config = dict(
    positions='rope',
    bias='all',
    init='uniform',
    optimizer='adam_variant',
    grad_clip=1.0,
    warmup_steps=313,
)
Each number is 500 + 40 x the weight over its row's rms, rounded and kept within 0 to 999. Layers, rows and columns count from 0. Numbers have three digits each. The size before them is the row's rms in percent of the matrix's.

# layer 9 MLP up, 1536x384, rms 0.0449, rows 1452-1506, columns 256-383
106:450514453465547488564460506558505565483534555510546480509512513550460456496531491483473495454522482489460580490530531500522454479494530574487400572491501533529470483525468534510488571507468470477462530517506500511416472476535630456500496584486581519525474539534518587550512475537437453463456509518502575498511486478408460530509472523520416527464515443510520530523517536477523462541456
102:544493558523548432496514514505517445485510485495549495463522477527459518528440462489486516532435485440505510490431522460514501488494525435540491513434571479503513492440525470540540553412507454439527461497475594474515489512535434465471470527468496506513541491423516497498480518490549515459563456514447528578453450463461529503527444547518539508494518484492498505534473431541523501435528
103:539539427494468475476496514439492530476543514547435509532515516460505429495542503547518509407511515517491462516404431470500537529541544530428498454447485502519549446504455467504562489506524428538568543502453515510444493499479521487495441472513489432577547386484498527534403449504552502466543488558556528434570502442482478501506535461537485437477477470459532478525493466459527469489463
098:480546481502528493468467585506473413562517499613477517507501420565526475580480541458517545507540599417487570479549419472512554472555481519426485535502556488496445551519472535526484487499487519492523454545444507538466511493519546491486561469464481520444548474479483477536546464522505551566487475531443515471549438456576473596461487572538461426489509398511478512494497467537460495494472
096:551453459477472541518456533507484492516489486475504497483497577553473494510445527485574456448488529471438530515470585524544488479531493493521462558480494425533490534587515509579595543499505438486570538461541451487494497535485487531422444511480479476519486475506451528468549529505468504543505554431440508480477493521474530451457584529454519557526488515415476542524526472553485471419501
109:500441516527451522524517453512508425550457484506449499465472438453534489520473514551426501491568465522457500443452534552508507504473527438489492444446502474590529494489473570497481477453478513540535578490502464501420530471552531525482543500462511531488467530413551552521531547556475465521518494487497547495521518468532463512516422512535492471564470471512510425527522503468480523541486
104:469453491483434454557532464476511462533560484493507561537505471535394488576479478473450603519471502477525517488499530505487474526528561514487521491509472455553489434479436485462486456522447511500503447492466498543548503581503456613469430441476470471519521445417495450529455567482519567454509520570545479520461423484465496506508491549506589478510494509485520532593457560467440501484550
092:512503506456471476497487513485450500517488506531450523497495501550466530463540452478504519493449519506436545468384500534510492449537486506476473520550500544483439451553504538536535517567501464502499557535433552521502517565426576497544471540467475459476554472545502457520483545591510492491526524423490516471498456488442439490427433496512476570507510531441492509491472451533516493510500
100:505497483496546441514567472508483575488495549526489508575467513458494486449505467531488463508480504487465560543398571539446568480578495481504441462526555479526535502540446485526483562496535539566443500575537457435522523541555530503486407499514543499552532495486532459467485580522545514450566522567561544497529520531500497469503534518537488525555456462458527452541511555558533530460530
104:481570505468511516538447472533605472559548490507475520487538509524459546564481541485551490542460459529480479495481477557531539472438525554428496498469552514533463530537476546530470501496412513492532550510564482482547527474439531554473477488524547440473439513489500484508494464490560470488564430519521491545533389505444497401414484522532520460439516441428523500513477529482482515465491
101:439478522480545569489512550462506434588518495550491494542557538529518532534462477480530539512419458536533488486465540482506529448555573487470497583437483452544490505511459467585548475495487446437510526455485550483465448494535484508447456459459548499553537503542525558519480516549493530497561570480477471493496562441532487535464476524520476579501575443402541521517535493452499414517469
106:462574430535521451539486580481424493505586513543555425468503526462492495540481484541464533465560487483588456499541511534449549490555513522451450511474477452496539597554558524467532429464474491514509533493506455487509531484494487512555479538414522465487458565471469531507430521488576516487534477505494490535538515526497503599490446600493465429473509504491508525515480494517486496549551
103:515482436395526568507464532469411513485506525603541450499494530457503527474414507458506591487533427482543560497512538456428450534561472512525500470437476489486502532544512594514519514484527423476455492561456500538438461434452537453471504448517491521517513489539588466530481476472532442500497505549521552454467454490487492457465470501504533395519466419530469460464509501536477585499547
105:546559469491517600492524579503478440504557414530516464531485522493471458492542452419479466459486451459432534492484504460462479501494543464557454540461437498473624513508455504518428513450507488381464525486501470475528517513543538529513418539503520449529437468482461486413450485504444504490553530506441498458452494538416464462527504488622513455495507484511513537522466499448461568489467
100:476535466497520561575550453477443581575544432531557540575532493444530445531490530501481507463556489499509504508475498443510569461510439477433517473465494448513503553552527474443498507461525458530519485515461499516517444474532529512505476508474495459517415507440460634513516527517575479471528565498514434537447486433443476480498509546595538529461505427501498474499517488424510535555541
101:543501434463530498487445520452500485527523506550402510567530471537429585509490457516489540440494471519512481488470471549551459463518557519533475497458585486574497578544464507504483502461466479524444536496560487472539524443481482547495544499474513541437462454468504496526539488459539524574526498515512512516456465508499512469459583504441545524490559476449475510468460527494487475431460
101:629545502494553528482519450448515398487524478544566558441490555516517610526518484550550520464444547457515553576522543516499509465513598615520450482550462445492562503555550543513527485529404487468559442496486455503466530462423506501448467519457520518457505426502567554509458549429513488486476528476494461608486451543522515483558551451452501511485442510533445503523424507579452517512480
105:470474548525467530556491424506525462553482533476550514472458538450540552447428464501437493411586489489541549526541514444463481478629531560496453501468491509457555540474564504537460497458541471515428430486498477503471520521493510524492468493476497463493473500520522541456507500535410512497538518534491468458450519435487458467562534510593490413457491533524501456487549473432546443454471
098:522548484491457553600492559492479461423501450470527458478487489524467560462418511465448549485512485546499519536474562452457432490545519507481510509447498449449491487590542573562524455435540535480463539519497538435493456522498513516491514525547491563481504502517599516525458620497515544472449531493515455441586470529499467560550587510471561498459498495445462525484430531525536516532510
098:570539510481540458500479533482568559558517475535539534496492556507528485583541524512501467540535548429486533456548536471486598407431481454507495472459456506542465558561507486527538556539454494519488541512538458493486451471569549475514452482553446591521523546562431573481425437425529517504552467519455498548482518483495478549453526555452433575422481527479531512522528531550564523459477
100:470508530517519518497451509514467459487441464494456556525513532497424511537519438525515479429534514509494552489512506451449516459485529556467443540438488451493494499518547533484530535498578501503448459535513454582498469478471472531444509514501433578433532503519517474505528538558554562488498534470491423503525451503542517495471526457508463515490480465480536464551481570502467525452450
101:489557464411538465488449543534553450528474497553477488499518491554555507446449485490515493414486493549521488439438472446530472565515468489472551558493471507538464488463508503497554430447416549499459474484555508547442484512502513536517456444597432537552526471558545552475480495483467549506626536484447459459490456517538454450505513507472556509524479496549589486468470488477529539528550
098:486486479544508492505512536504503498499502594571414479515543433495467553472477520507532508512464493424504561538446520437497514437461554530487520506481500530451559520591550473597478497497524504462469516508566543499502536508505508599465435489532490541544507489497488461580548493521474588453533553425518515506489521530561552475489401468516502459478431566465481519528572549455463535491551
101:500471489448508538527554531431523509571521532527483528523513458535484499497425432494495478493552539499479480498570505508490560440544515431474516507476460473468509475489529478547492546459542497420466513530405499474480547490475554551452575548467507484467553398474573477502517539517445448523475487492471522506502454439542482449467475467510517492502467503551447569496543581549459453461459
099:511483502451527439513432517544481546484447450496533504525519487449526458502452561491481515535493510476467507473527546466498447475486458476406449486502567490534533493558548509541458495507518556480532504505468481449543473460473528629520492671473536485459456507428591505495538509443498598483486511538472545566506540528522505435460498528460490546471543443489476578557503541436482495499506
101:513460508508502529487514556483479551445585502476521493547484452531525552548472496476433510524552525504535471565510500506487485448601522476438536417499580524534466454528517460539451476531513610509462520513500588494514539509473530484476546541443467480479499411430523432488541452506504489500496524512478441497462509476502511592461597499549499539499486504496380398526441510512496494550485
099:463486501504526507490465461559503556490507498548476546572495471492532492460501503431449504487635448470507542507452461557512484444519466470491516462517598476507539470474542503468470462420549466528558481494536549495472506503489397527431508565576470549465530474514543441545549510511501557500453506593551553551527538496416471478494468507516489506504545485549488455539523558556476482517549
100:493504513504513512493468527520507485419520502517471447529570562499488474541535540397463510523581444564505473621501517455493552497570519488485494518526479415534496535493482548509479541508492574496599506393556459479481539525513476534525531515454537510510502519554507458501451524502504514514540512441452537471470461517514459491464521536549539417547475520474494470461524560464502515420494
096:511491494537491442482469488431457490492493533527470530508559565495544522439534562474462539556473470490520546531531539491502497519488456497420465498506559416494505464497560485498511545456606573524563513499502481526551473461531536517428489453510534466546524488478473496528480545460493506544490511529509506523557459476490508531414496485490548450546499552547511503419453554535560499512457
102:409538502401422564523547519485531524477570506547511531511514555468414467501481492515447506503494428443558540509426539485498588497523470418465413495507485471492572468486530574536490484510530528516567522566473513496526548537601535484497500510569520485501477480499512471572554481525475461473559604442446496464433531585546482485471459470510517510518468464525502522514460487502468513490491
096:529492541504511515549530457461545470479485572489514452482505446516537557563527435487514507498499567521523598526537525601519467479502471541453448504460515464464447461539575513479508570543550542533516489516525521483524514478543513499459530505544522522498509494446557559495520450471521480560494525571523448449495468524498502468471467586565540523411536406543463510494465488509540534476473
094:574468499495497430514489459468485533509553541566489534463435551461549474535539550531520539582533535539460478510526589449491452450494588591471478536479533475503508474437519486521512464473490493558501498496529526401541446486511479498534474518491534542558499431475461546490463509485457509514477470443554533419482463507477467469548478454494546515513410497466460481520460477482521435501476
092:534559461433507509516544440518509517515470521504512544523494521557504553477570444520459519497525462495581479554507474446474561488531532551460456460547509444455514542493512545506475476562500574548481489504596514455504495446454510477589448512515502534491487507473563522473520456524482511418501553530495535543454500482419505461516494536509469532503500409500564494418444474583469512508472
105:502460581503495519533453488497494446546547538543441546408479546561482498456412514497504480452452449509540522540532541516499507447489550529518471560492495484494548546566606540550535530490591575518565540459555491462503484526485522518481479397451524485477481465487486483458487520476512534439563537531491538500487465518474524453557505546487515498547441575476456509460444494483516504515495
099:487487467504472494648482512491512529489471507563464464498436499498504498469501452544458499465504446546538479505544504483559516526449546463531508526477524560462527431540496518448443455489592480558531609539491487554463488500451450522442509531531481547445473495441596502535517556503475520509550466516503542509481513492519505417465469492507493512491467584463421423452511535441525444475418
103:504510528499513574426487496506568538510489499432443514539504423506537460467554525503538516526488425462436526488487528439474565488411533568417505433451498540512594554463531476471524538567460495537501512526475532481442453479518548491522429544474488514523500526499550478420470500542495515478482594493547513484443486462471484568514547482527504519469484490463509428497524487454489444470489
094:582510492514500503483537555597513512543503505469472522488499576523434482534489460569548482461538550519487489447551579547517553442460520452556540474517449515476513460482498476510514465497536497480573544487523546421600448453462454523468451482444481520409529512504511579575518560541579546510527534512401511571477546486442500479485465516522556486550522476489473500485435496491448470513435
101:582507495528486473538470475547579504481478444484541516481467493520552509552499470537482495530492450509520532638477532482493511457437445512487455555495555492479572512567496487572574487525520539482494491505494484483582485540569472513515495480484552475490480535526502534448562547489512485554456572501510515518464532536491520508503444564551514500526533470483496491545515491503547427442564
103:489500458449550510450526490451505419553528573548421438539551497491506425488426462486533566510517473479434489532476520549464491435553504487468529488456424499508464513535494477490518482494505541494517514583508564474481528413527515482501539520590500567465530525453487511483493543466524490549510514470474463451468464432424443527491586509559514517508517486527455529463450444481601403494476
102:470550575472497574480474523474510496545459550495515429589483552503453472510545512463516547521491424482501503556514562442466485483566523532489553487523545514522541490542566470483507485482540448558513497534495555491576542522456479492471504475452533570539529459486529496466516506498488467483503524505452560559440439481501495457493538475533487506486515576446516498439453427495539390549471
102:498494462490425573548467506437519543543480528455523486504558516530407537549588533552540449492472505511477518532506513504495486505571473475486436471496541426514503422605489497498497470549546508405568489514547528461406536525490488527511500479477511489517516527455591537413515461422605543439465538527435490476458444503499511518544444549556504556565590508489459501524497571562519430401485
101:521523532503520446549630471466515624519506480467499499590531462567493555553531496453464516490540508452483492500481544439486561526526508469475487464482530483520602565510514465535545460485493540429483575447445517561480533528525531527445481466498561535433445489497478532526485491521481514492463434565528517588527515481483450496446487517448472520499524552511497538528471453550550470454505
105:463547546539539469517480578530513489467537550491491525554523517447436440522508413553410483469508416485533538453471484483488444426514451441522505545433508457533498486515585528489542473497471428509536479555515544480546484490567527533519505476502520484444492449481444520521503458499452485487562477493519457532498566521500439512439532490526500497480466554565489463430508549529510427517470
093:515451426531539491494555514505590512572507530555529518535520505486574471504464511519497497473568481405457508551477564474432530444457512435477466563467504538470532451452493492530535541504518564535472546475445514531520539579527486476469548500448535553562478519496573552436479486552473461543500523480511501492483466601518526495503493443538515473462454424515423495482447481509452491491504
101:499521520486624525419524443485473428481438514433448519469495547476533483481533506548452506486546515499502498535477470434433541487456517499556479538442469456495495457453436609512513497586449538491495546485560474511458497399418441523496473552455553486545605500512555522499465526486531474469566473464540454548515534423514524547483539515540581442523512489467570438494495477498472469405448
096:498480440477492487541473509532508480504521487494510513567501482537401481536524424433516446481546468513467461509536439480551513436454551497517423449491511499491561533584496484501570477458536471498461482472487499519514549502503525477464478534410456573506518478511504466451436473495533486519527535476519490482514446473563483471427468506463459444468409438445498481542462503566537498539501
104:502440573450460482501466510431510515488516546559489521484463414511482538468469490444405540579494504424548549532501500503426534486531498483521439498487536479514554507475506446548528478429511587519540473572507502397417529540527529418470515496499513526491467491487524495560477487502546508537453483515414478474420553488456530519486506484506520538512528454509413423432546476528487507507504
102:597484519501543510536532469518535531453520449460505474477472428490465510445470512519465544427474493438483510497514505475494520467492503548490483544435501500546496524536502507500528438511541446491508444419523516532461463555508527514500485588483506466427467492498482491439418451492505521490536487567548503498462509403464419523560430588494490466470467495527442430586468502516520585518442
101:432532540471465535564564578580527516506507514396497583496510517509454554419485477458502546507506502495540582491462550498507472475436534493523501503488506476478541489503531508526487516530476514476530531418480504527411472471484523452446479501493462576538573466567550456541497485498515529485512441468507557502569462483479546478455458498394513582519522518558547460507470524458487544587452
102:540496545471496446494553530473466509545477468518492548521575508552452446497488538561536513479511476486518533598456533542536444507571551488423499521496492529512496472527488515477567464559537536535504548515552554563441460552446558550421509535505580514469488472517507513465451535473495548429484552489445562507483497482517506499464580513483521474478411476508419513479499568414421542452471
095:502489454486532460482494471466521503503482523494595487587552526465512510541489493487395478490573476482530526515513576512465521475526551483486554519534529546485568464530481455518479463482521482509492573418454503460512548467527512558531506501475531558490479471516522457462473494504524501525565533506485582535522512595420507482544484433553477463480458478492552503541440500491522550542522
100:544482462516513502525512516511446474516504526463502497551480520527450448490521442479445539562549419497497549500513449499537393457497455498488586535467468432502486548463530451454500530499478445452495517504393565486492432509493434522494530523497494535508561512523507496529534469518517508493512506435515532462470494517452502470546583504507476524466459478465441505473471488496425503488419
100:445523421468523464493551504463516421479515481589484529494497523555498538572453566579448541490516517483479507499514480522482558546481488553518499461464445556499513533465482443497504497528486494576552430487487451502468535442396560488461518424485452558383414418540531433476505500509477526535468503517469489470431493467499505514478548531566526478493556469500417495515464562559569506506403
094:490492514507600547577525534525464481515504423573504425459528500544463535531490474519499482537482527512483485517490570447538539487454468545507482536448507474504421514481467552509491490364552504512464536448496452500495477456480511506538412494492501578497455498551479564531478494512487487471500514437553540528566517493515479482518462476504510529488474588482544506572536536460559521526459
098:550515424499489524450522421467502568462539478489486540520508526455569441518461476492504524497557553447481547520484435491508545462560481508532429487492430487505534435507506480553478459464480504472490519451568523441501435501466468483450505517547557463510491514568404499518486472534464514442480534529507515506448447434501510444456431501557454536482458527563577474492519531442450473524505
# layer 9 MLP down (transposed), 1536x384, rms 0.037, rows 1452-1505, columns 256-383
098:506476509511530535506487467492476473509549481528530515506578496512526427480485431478490436553466495675532455467515513466560536504522487481534449535425525448455539442494393503532453479502550497500504444488485536509581500519525491534533500510517522469540489556458519495516522428480402448432480498500518515575505502523539561542487474481472521528518500453423444508472511496517417552455577
108:500506479547515554499456495480489552493487512514509477472460477501554569485584500534495501490591505454513497473489502542527396518564560547506460550533459500525492555558489558468485505506450449579486499563483372486538530496484542534514470513547540552522452479461452455474523420419507466446517482517496435487555515489451461525543510452460500504497461487504483524468547549528500539542537
108:486502466524459488518486444512532459472450493491505425494490510575487540464530468561471489460545516448491488417407418502526508534524511483468507475486570502512571489474525479472541549532403502508521482531472556507464445476502545500514509446558478504509470452518528543476509538506514550554493422577484457536400515508502430469524503544518528470527454462490494477512538501509518510480489
101:462466490505484524528592449488536449506507485502439453547474449446424518500503444488514576469518515448526545512486478517531523436478506517481550450486472576534536473525520508484549478560476492582550545533482451524459442486553426491434463469529495505442506491482577453535511554472441471467491510479502535502369493532484484558540487559445504544534554565508478511487512513504545491501508
093:493524509503532470578480435514548505440541529468478471449468485559464503572543525469476471480475450455497474484559498528574502486409496548467524446505508523515465487539460493461501531504505465430474575433520538467477565478516568436487497580508533515477573495469488552590463506495443487511535541512489584522533483522447515477504520479553481432528501517574465478459486452468440578540479
115:473514543533509434514551508479479509548467471450477508495498559424524434538532529505472470489471469594536353599513442448533550491512507469531519421372483476488535495485534501527454508506466532485491587525484500380536488523514468530506491512452487501490603519533462504527485443452464453486482491447485518495445545459462573462495492440458477490556527490515524531437476563526479528496475
106:545517478486515461437530580500521477470462458458459493510523483520471488477474455565449521420512515514520553522509533543494485525531521498591483509431423559516522469504526506468552510546449488499554525508576500474545425479551502558571457540521573564473492491513493568536535577458499551543506530424429501438611474589537459539525486508515488521527509507565621458513482409461495495497431
099:497457515512491438595464507447518492503532487501498476532466433476507447535480473483514458520571445481469534485418452404505461616507530521477553497488549454468524455524484522537489516472528494519486558504500561527466400510472446486415456444457483491457439544523421447534467499481514494507457472464456412524551510472540532440468471547553476508598471525461490489575523491440499451478546
106:500498588463492479580530462548575528525406519524538512472529489528524444446466602537504518462555524454504549465524519578587529468490509482421538470462522470525498537459481538477563522503418475466473468475492480517529528480481492500498486439476444527441442524454471495503536574520532452500515520512472486519499524528494405516521588536465449509466486480477494516509524490528407570477547
098:489531484553552526548529511473518473480438530555544500440517427489469541461462496523510547475531537514481516505562491521501476538477521465417526479426492473433574536514441518454512483468531464596514478579489546564584460470484489502527502420483515546489446487545539441490544464468514434483504466487497439510539458459493560501514534508546506463566543520517531513490509517497541554457455
104:527473504521445544457461496515456504508442472496426489493516457445478439510464473541518549468550561676489464442504488530462500599481454472535499510426537567472542479463543458498433519475473529547458454506544550547554440503535540516519526502537517510550567541448461463507507510522498451547511506518495513453485526508574441453459447459492552474487457494476470470526460487465487522524498
107:485480405509524485502497459490439537502495545478509449453490479414497565489601523430415501443515517437465539466577442552498468559524518510471454450531508496518503610540510496543493546523455564510524562522500426542482563546479469529549512468542503464511486487537552488543514485504583531544490519523483508551561498499472503557485520505515449475517509440488431528528563450496470444522515
102:473459541544539537464496436529500476534514530455500494489484521473485439483487609484425556499413395465470513515489502504527454506446493437486527533418478506493508528525472513473443492509560513562475484529472539475537442515509484537490528473496418493471403438455481531466474513503483580485517407506576511604561549614487532471500518532461495519474496482513422521535473523501498470527534
105:483463444523476523496502486523435505498448477460528508513495436456505497516530493528549568441493476419524581497515479555466467494555520445547539502537473513517485449509494519436553526479499494495582529537553431555487718472506490471525468544548456487509501518514466545490506503513487521514464474518446473480505569486522522458527494506542475593537527475485461514494541514526500494534558
096:477504562432538490437502502506500521504438462476505509505432514511472491442475490508550467506493473683463420529504526546525486498547503530485527428385554450459441514457511536536518499490540499524501529510570537470486470475521574512502515516498503500537536493560573458476472461489477428498526448513480456486493526493425556456471538528518479523547490570437485520434541461521503482514538
101:504571465549522516531522480471536436555489442517543483477578489549500550434512460500459509546476547746520413471527464487509547461469503539481495444396454516504545449535518452496446504493509524535469449551472442482487478490522507486546526447454506537541519557468478524510531495486494498448552504481515439453510507494490556577499509440530516459488502490561519516490501481534432444563484
106:481500485515522541530542537521468564526513472552577467577529537502483513479537502510521493495489471473513454573463499509482478515460479526522533484474530464477479481462514509514515533438566476493509491542560505485572468530499464578474513434547430491540498445550545481462514446589473435463412478513544477469529566436561560557527498521491437506414456492458464477518444528463490482472532
106:448480496493512477507497523437518530539482504504510481504529413466492476581525479524493553549501538484522486448491514528555525535325474563512484446510497503512473419517537579489521494477496527545544525574568546502553518479503489493452497536468513521523491523573544536516502547488523563436514566528485571489438453513522422476547477473405515451536513533431436452534517506535429445506447
102:488561465485488489504439522456511485472479499514486531521559567468488458511573432520540526517519449506471518561537466440515496495502510532526355506527465541447438515551478549548489532491529570530536477501525512577466578481562557541422451476486536496465531608552488518467493481471461492470523503506507518529443485544493515477460508441502469460545515464551465476500509452506471562495444
106:491394506502520472515503453471432499538460498538462480471495445530510514479492498474473490449570429493535528457467509483586421527578544526497454524478448431536469505502462543431428502515425507484546465505504459484566492433521514506513491415489485526427524438563501492508482497459532450419476509507495514544468511491526501425475543436473491479565466506578489561445558453450521483544515
100:511519514497508517468476505491483507505502473505529449495473537464516442489505515479557479459490480444492477542473546545458502406560508527500563502431450456550546547481510477475515492521524513526601556555508543446514458552477416505506519519514478504494479482560511474520499502426541525434442456527464510425557582510472474526558553521514479520507469455529455463575436468538496474585483
104:540494509581545498503521517525486520471481510532502531473508551444542513490509511525522446476471545484527430596562572478593509561525514487509516521461481549474488511503545500471430484528505525483502519526462494455518517534469462498514521495475485490538542482518506544512539502562543562500429472484452397521556453511508470546533453443534520498486427518614452526478469472473433529534577
096:473602531514435508544444565527471470517440442476504372480497458553435514487537477475494549537528469503491433543426532498472492556504544529505502432605493453451489457514464508431533493465534457488526455563406556525482500508497551463505552432480503491570521459471516524478465455551468438580556488455501512437553484557473547418404534451513532504503508498477526533516550428504474494539465
096:518538482529514510522523413508510455461495477535445552517480497510512445576536493504490502516499391638486464508485450525529478490507432450532497492437533559478503418510459557533510431474514489525516540544519545503537425410452435498456490529535473509521517540541465503489469537528508477523558455395437523490468482503532477499499542529609418503520543519488491474487552533540583519532553
093:556493574494576557529562530507519468511503489571458458491567482574449535453503471472469499581529561579493511470424454469475511512479488571523477503504465484492508515521518464497459507526549500527491436475468507488484416504488557525442500508517463534495440561483531464569447413523474503526475438576528501496494500483545528465572507552537471447494462485475452506529461480463440519485479
102:503471502472496555524547510391535524507478489512553544450512471420443514443478532472482455490553554492497384513510578482494419500463581580522447534482489550515469478531520517467528475435539574539549484506533513486487450526468524425468479426462500505548499504529476478537506559527516519450473455556485510538499504565517408483489491553467510585492421548540540528565546510507574474557472
103:528486581547474512513499547534522442515427447512474452421431488500479555514420507497466533473490557444501507503483471466467481453546493485549566499499529466442466494435457548511480494501541465454497451522434479465464472468569556478543526474518499476507530590492501472477546543454548504431418449485553528456535472450536487485487501572452497489534498534482543516521443538534516490506473
107:437568477505455432482424464503433556470479495544515447431534501476511540481493470460538445565530491476446538450464483472510466480491439469442523546415513570485463514550467519487510528532478530490513475532503508490541457585531498484474475479515536459520490477522560436451528579465503514499484444518457464511531541513495528492548454499522504528516487473548547541606456469480554547503427
094:471547515491518517546559493517464547464491504451450497458470506520528505452487481542486458517517552555490450482515521513478501518452527559533498452540532498502471547433424510465507510537480484467524617573446535522488457495494507467515509510407538486454513476490493518498530481523534511574488538521487475508434474468504467451510554486484550510472480458413479444465418461536405488507437
097:510441497529522554463502449487507470529461522464487479492568509528562447487491521507477490525454466471449482498514512503512545475450537506441487460577560506456528544539487481460556521586472460526474499451532481467533535517524527497526471507531557433535566533437494482501494473448590530388516469406474567454551537445516496468529526474536473487550501564513465479545502463547457540518474
089:537499549516539481427504517527449536451493541486465536493522526437473534481493551541510450486499466498446528518559528480495527490522506534484397546586503500511507490485517477480483435558430540470514472541478524539514582499477477471420450471499523449535475457464489454475493573447470569493533528470552476495513460550527503549445489520488499578495455554465544482506529515503543502558510
086:571461520507476502541555446527415465450511518415410558494486506492522464448479533513445467573493504483526520493543577467464533518499481541514473487541464520551565427414508446528520505516561507495472492525470499472508502579483432438509539441449457572496467485463455452469466489561465516525495573437461466475452449527471498511564505472525479496514475502483542468536465422513537511485499
095:468432473564497504517461493520473502522494518422442519496538560458534514461424528469516560432604566480476530493473531489508464604475523490528557502429495438505486502529477384593505547501439561470537515524553504543432436484487479522491506509465504511520552482524503515475494495477467505444429487484528476488505457468506500529451467521515459526463552524538463523507515483490447573501475
107:518448524502503480449551476473519539537424466486494427412442528525496556459504436484473481491553463477511527500481484505501451487495444514539505424506522453519527467551560510507504518522480564476446426528528482464546438533503493448469540482524442484487504532514436502492473519482491442497500516599547533500502506510446492478569485594475479532464500509486473522559480487483498465572511
097:498531498537512542539492490461505467503447418510489470450504478542527492541486551463521482573614502537456431476515486505482572551501458498476474465637541462504459507462440507480485548569479477468504443505514523479560513561516538484470513517538534494564500503525481485455467489464483535488506533519532499498488474597493461458491519543495534467484537498508526513494507555509462507489476
104:540486432434524474487510445475513454543545493478442558526513501549538474477522452436474465514503509541522433562493515499481516499414510513599531547493507544478556455526522522515471511539504488495429509538539591529469460520475530515494515532421521465452497563543564508506496491495460603514502407502458529502501473472480465498552439496485477436433471545562504534549476481480517506500549
095:453509433527546530569495448434521520514521488523545489500507492476497492483510499450445499563579452537497544473503523419546431547484480525470512541519422473417505527493454486491482467511453481523475454521443442536550462430527530508534568555513454455502556495459470449494538514447487469496466467531532513475500627494545555468510501493505555500470475473535451481509531565482524454555463
096:468623520511496498578496491532462506552484535509469567509519538436496457531473564504474526453399578569494494453453401548585577496455526468432480491512476452464463452507484553472525525479555510532510527498560540486504575546484480532486475480505455522523493455524511528496477547463495553458528492486451527527496523450508508550460497476497475525558481532462477604524495516496483477584563
104:557446445493470442465456506524494511506456425501551565484456469445474473477528493563464523435404471417526518465515487446510474412561481496519518553547552490488524538479448483410580515537484479545518532503497495497479584512454453536446541499532539482510519529494510542539515510446552569452501525507457528511516488557499435414538506498474540558506586551533477544481545441493515512516468
106:512546507542537447523481556516494445464418424529528527522518518464458522545503531533455476497494568452448484521462460516503496489441491486503486473526453535564468539496474456582492481468539571435447465470560550474545492552534451450493555502507489523516478503516500533513511456501573506524472510527570556511416468506562418578446524501447476487520492533389488600514478505507476488485484
094:530508470494466475497504470545498520493537478449522534481433514478548531486476529484511533488492542541511519485541439478503495488493460468497485497538577429511472475450519446512412489468503415453502447522620545534511557483547535441502458520473468474495507523425467465559525472472431534542529458427495500474449554459543426483503513523481516511542493490480486562530492541545349525578561
096:515452448560486554513537525459522499516498518521451513504538517447583483497585572488497482456514420578449529508464537546502509429536528518527571479494488461445495481459485413527484495483475499466553517531503464538470481486446415519513548516495492562487576527470524441430503528486457478561523504456576560494476510494522537569585514499486462475477421458518498582522558472528437480524450
104:431464434484452526527434482421503450528480464482513500484596490516572530468485478490601506495488447510469462564538509517564482505514469541511494458484461507609471514561452527525488554422497568544562479458449454489447477525437503567487486501478477521536584518530479473515467460507480452523484559527448499493517505458500477539514446499422443518539496469466528551574452471408429528501574
092:544401439548518496446482521601480503481489450511520457484414465497493538493527517481540550560458491409508571433550476456497443553461492505600437517518516523480426492508546527493529507513509524521516480542438503527444530462470496446499497486530559493498491501516515449569480503481565514538534564466457463500567453464497491481536546537509479496514531528437412508464563524458519506478508
109:472514516532504493493428511553492552447428501510474516488440521485543429545508464475503483528499542497541518569409515491503445498497460492460474509413505449475480479499537532489562474497481485451546517548523529467516462440509494470481512454531490565523520493468496507510537538476491530512564527466490404504500490482504428446456499450511559552490521522554456498568521470529547536547561
104:452488497510454573428460469481436477474541464443473516482518487455514487474591454514553457510456543486533521525532421465558459537526500505493499505485505470438421559470466482526528475498451523531541558536511493470474560523536415601545445411508480482447455446531505496530533521511520469542466578442544494522540492490499449521570486522503475530529498528457474496476394444454445530492496
102:441463537525528461426533535502478474533422409500498578497529483539502507493507533485440459531469489517434410532437558477589544524528506495537537481459532522515470490570463465480481404580433478533474526497529530429450554504490481518452507413495563533557532493506461484518434474518515555545524537456476425439514532523527487467489520560542513468477572541505512503497501505487522458535550
107:552507501527492508473565544509445517500516501511534434488506404535490518545499510463508481495544548459509548615491532434474504525485534483497538554469501546414482458525493542530503505476463526503550454516515477541471434491525481536489540477508468471510446475431427534473521458478599522534446553452509526493530534509531499540508522461493477537494489482559515500530513452416486462488550
098:457549444507467462516427491473494480503495487561478495478567448482524504532518535491503510565486542521462479481568504480500531525549482498482463575546513522485420491535472545482502525477555516540466493528551475573589577564505452454554485453517498464396465525534544504509532420459447548475555503472602517614498502515546490429500501505508483452564511463486535467467459539560527471472514
102:509558505532478525536562588488488559548481497468531467474482500483513505535535493512445455510539602429528435457404509446433521533479534504502493498444527485479433468513461518490481594540493468509479551535463422448456426502543463530465501552532508494536435552544515449572526518497465487490501570491435498500572543547496476504539468464521548535556457499556530490521479463437412452511482
099:497468523464463531491544419551543534523454446428532489457477463404542559544456512525547550475501576425517604466482501479529430517584509497469509558527568501538510470473529515474620543479402478490513498487638455550481526484521459488498438471515478494506508548477514492542529528437539431490523488493541434529508484504483471543550520514444541523483511480551425472501469482491457492502444
103:428550535494590485482507488487506439568474482462484475463565510442542455482473530461536537478497517487491532504523591523527534539453483580471491457457499538513551557473519508527537586495448552469541529540586516533535496525510528449555516494514487430463434529462590458510528515473452430440466479526474504493490503498489501488482473439555502427523535527560554507502467587523473468407517
093:493558482524446504432534449542501481551552516459572478495489492482429515511472479487549543476466471560455556430409527491462453488518540528480494551566452504522422541578516489497520548503485504549496533532507471454489604505558448472512478546517480495545533489500475524482510621521567487487579494372502488480544526532465451553474516496418462497539416517488536483457486459464536477537487
090:525498494435452467532566516544535524439458533447514433582417488500483495576455457490486519522534497456442474485545571470475532476416507493502514474511473444539509515493528522473531531500535532466602480451525448511484441456493481462442497504490503518512440471442544510457436519508511612503538510494555561465475457544456562523485505562544474508486515442542415543497538438479510439569548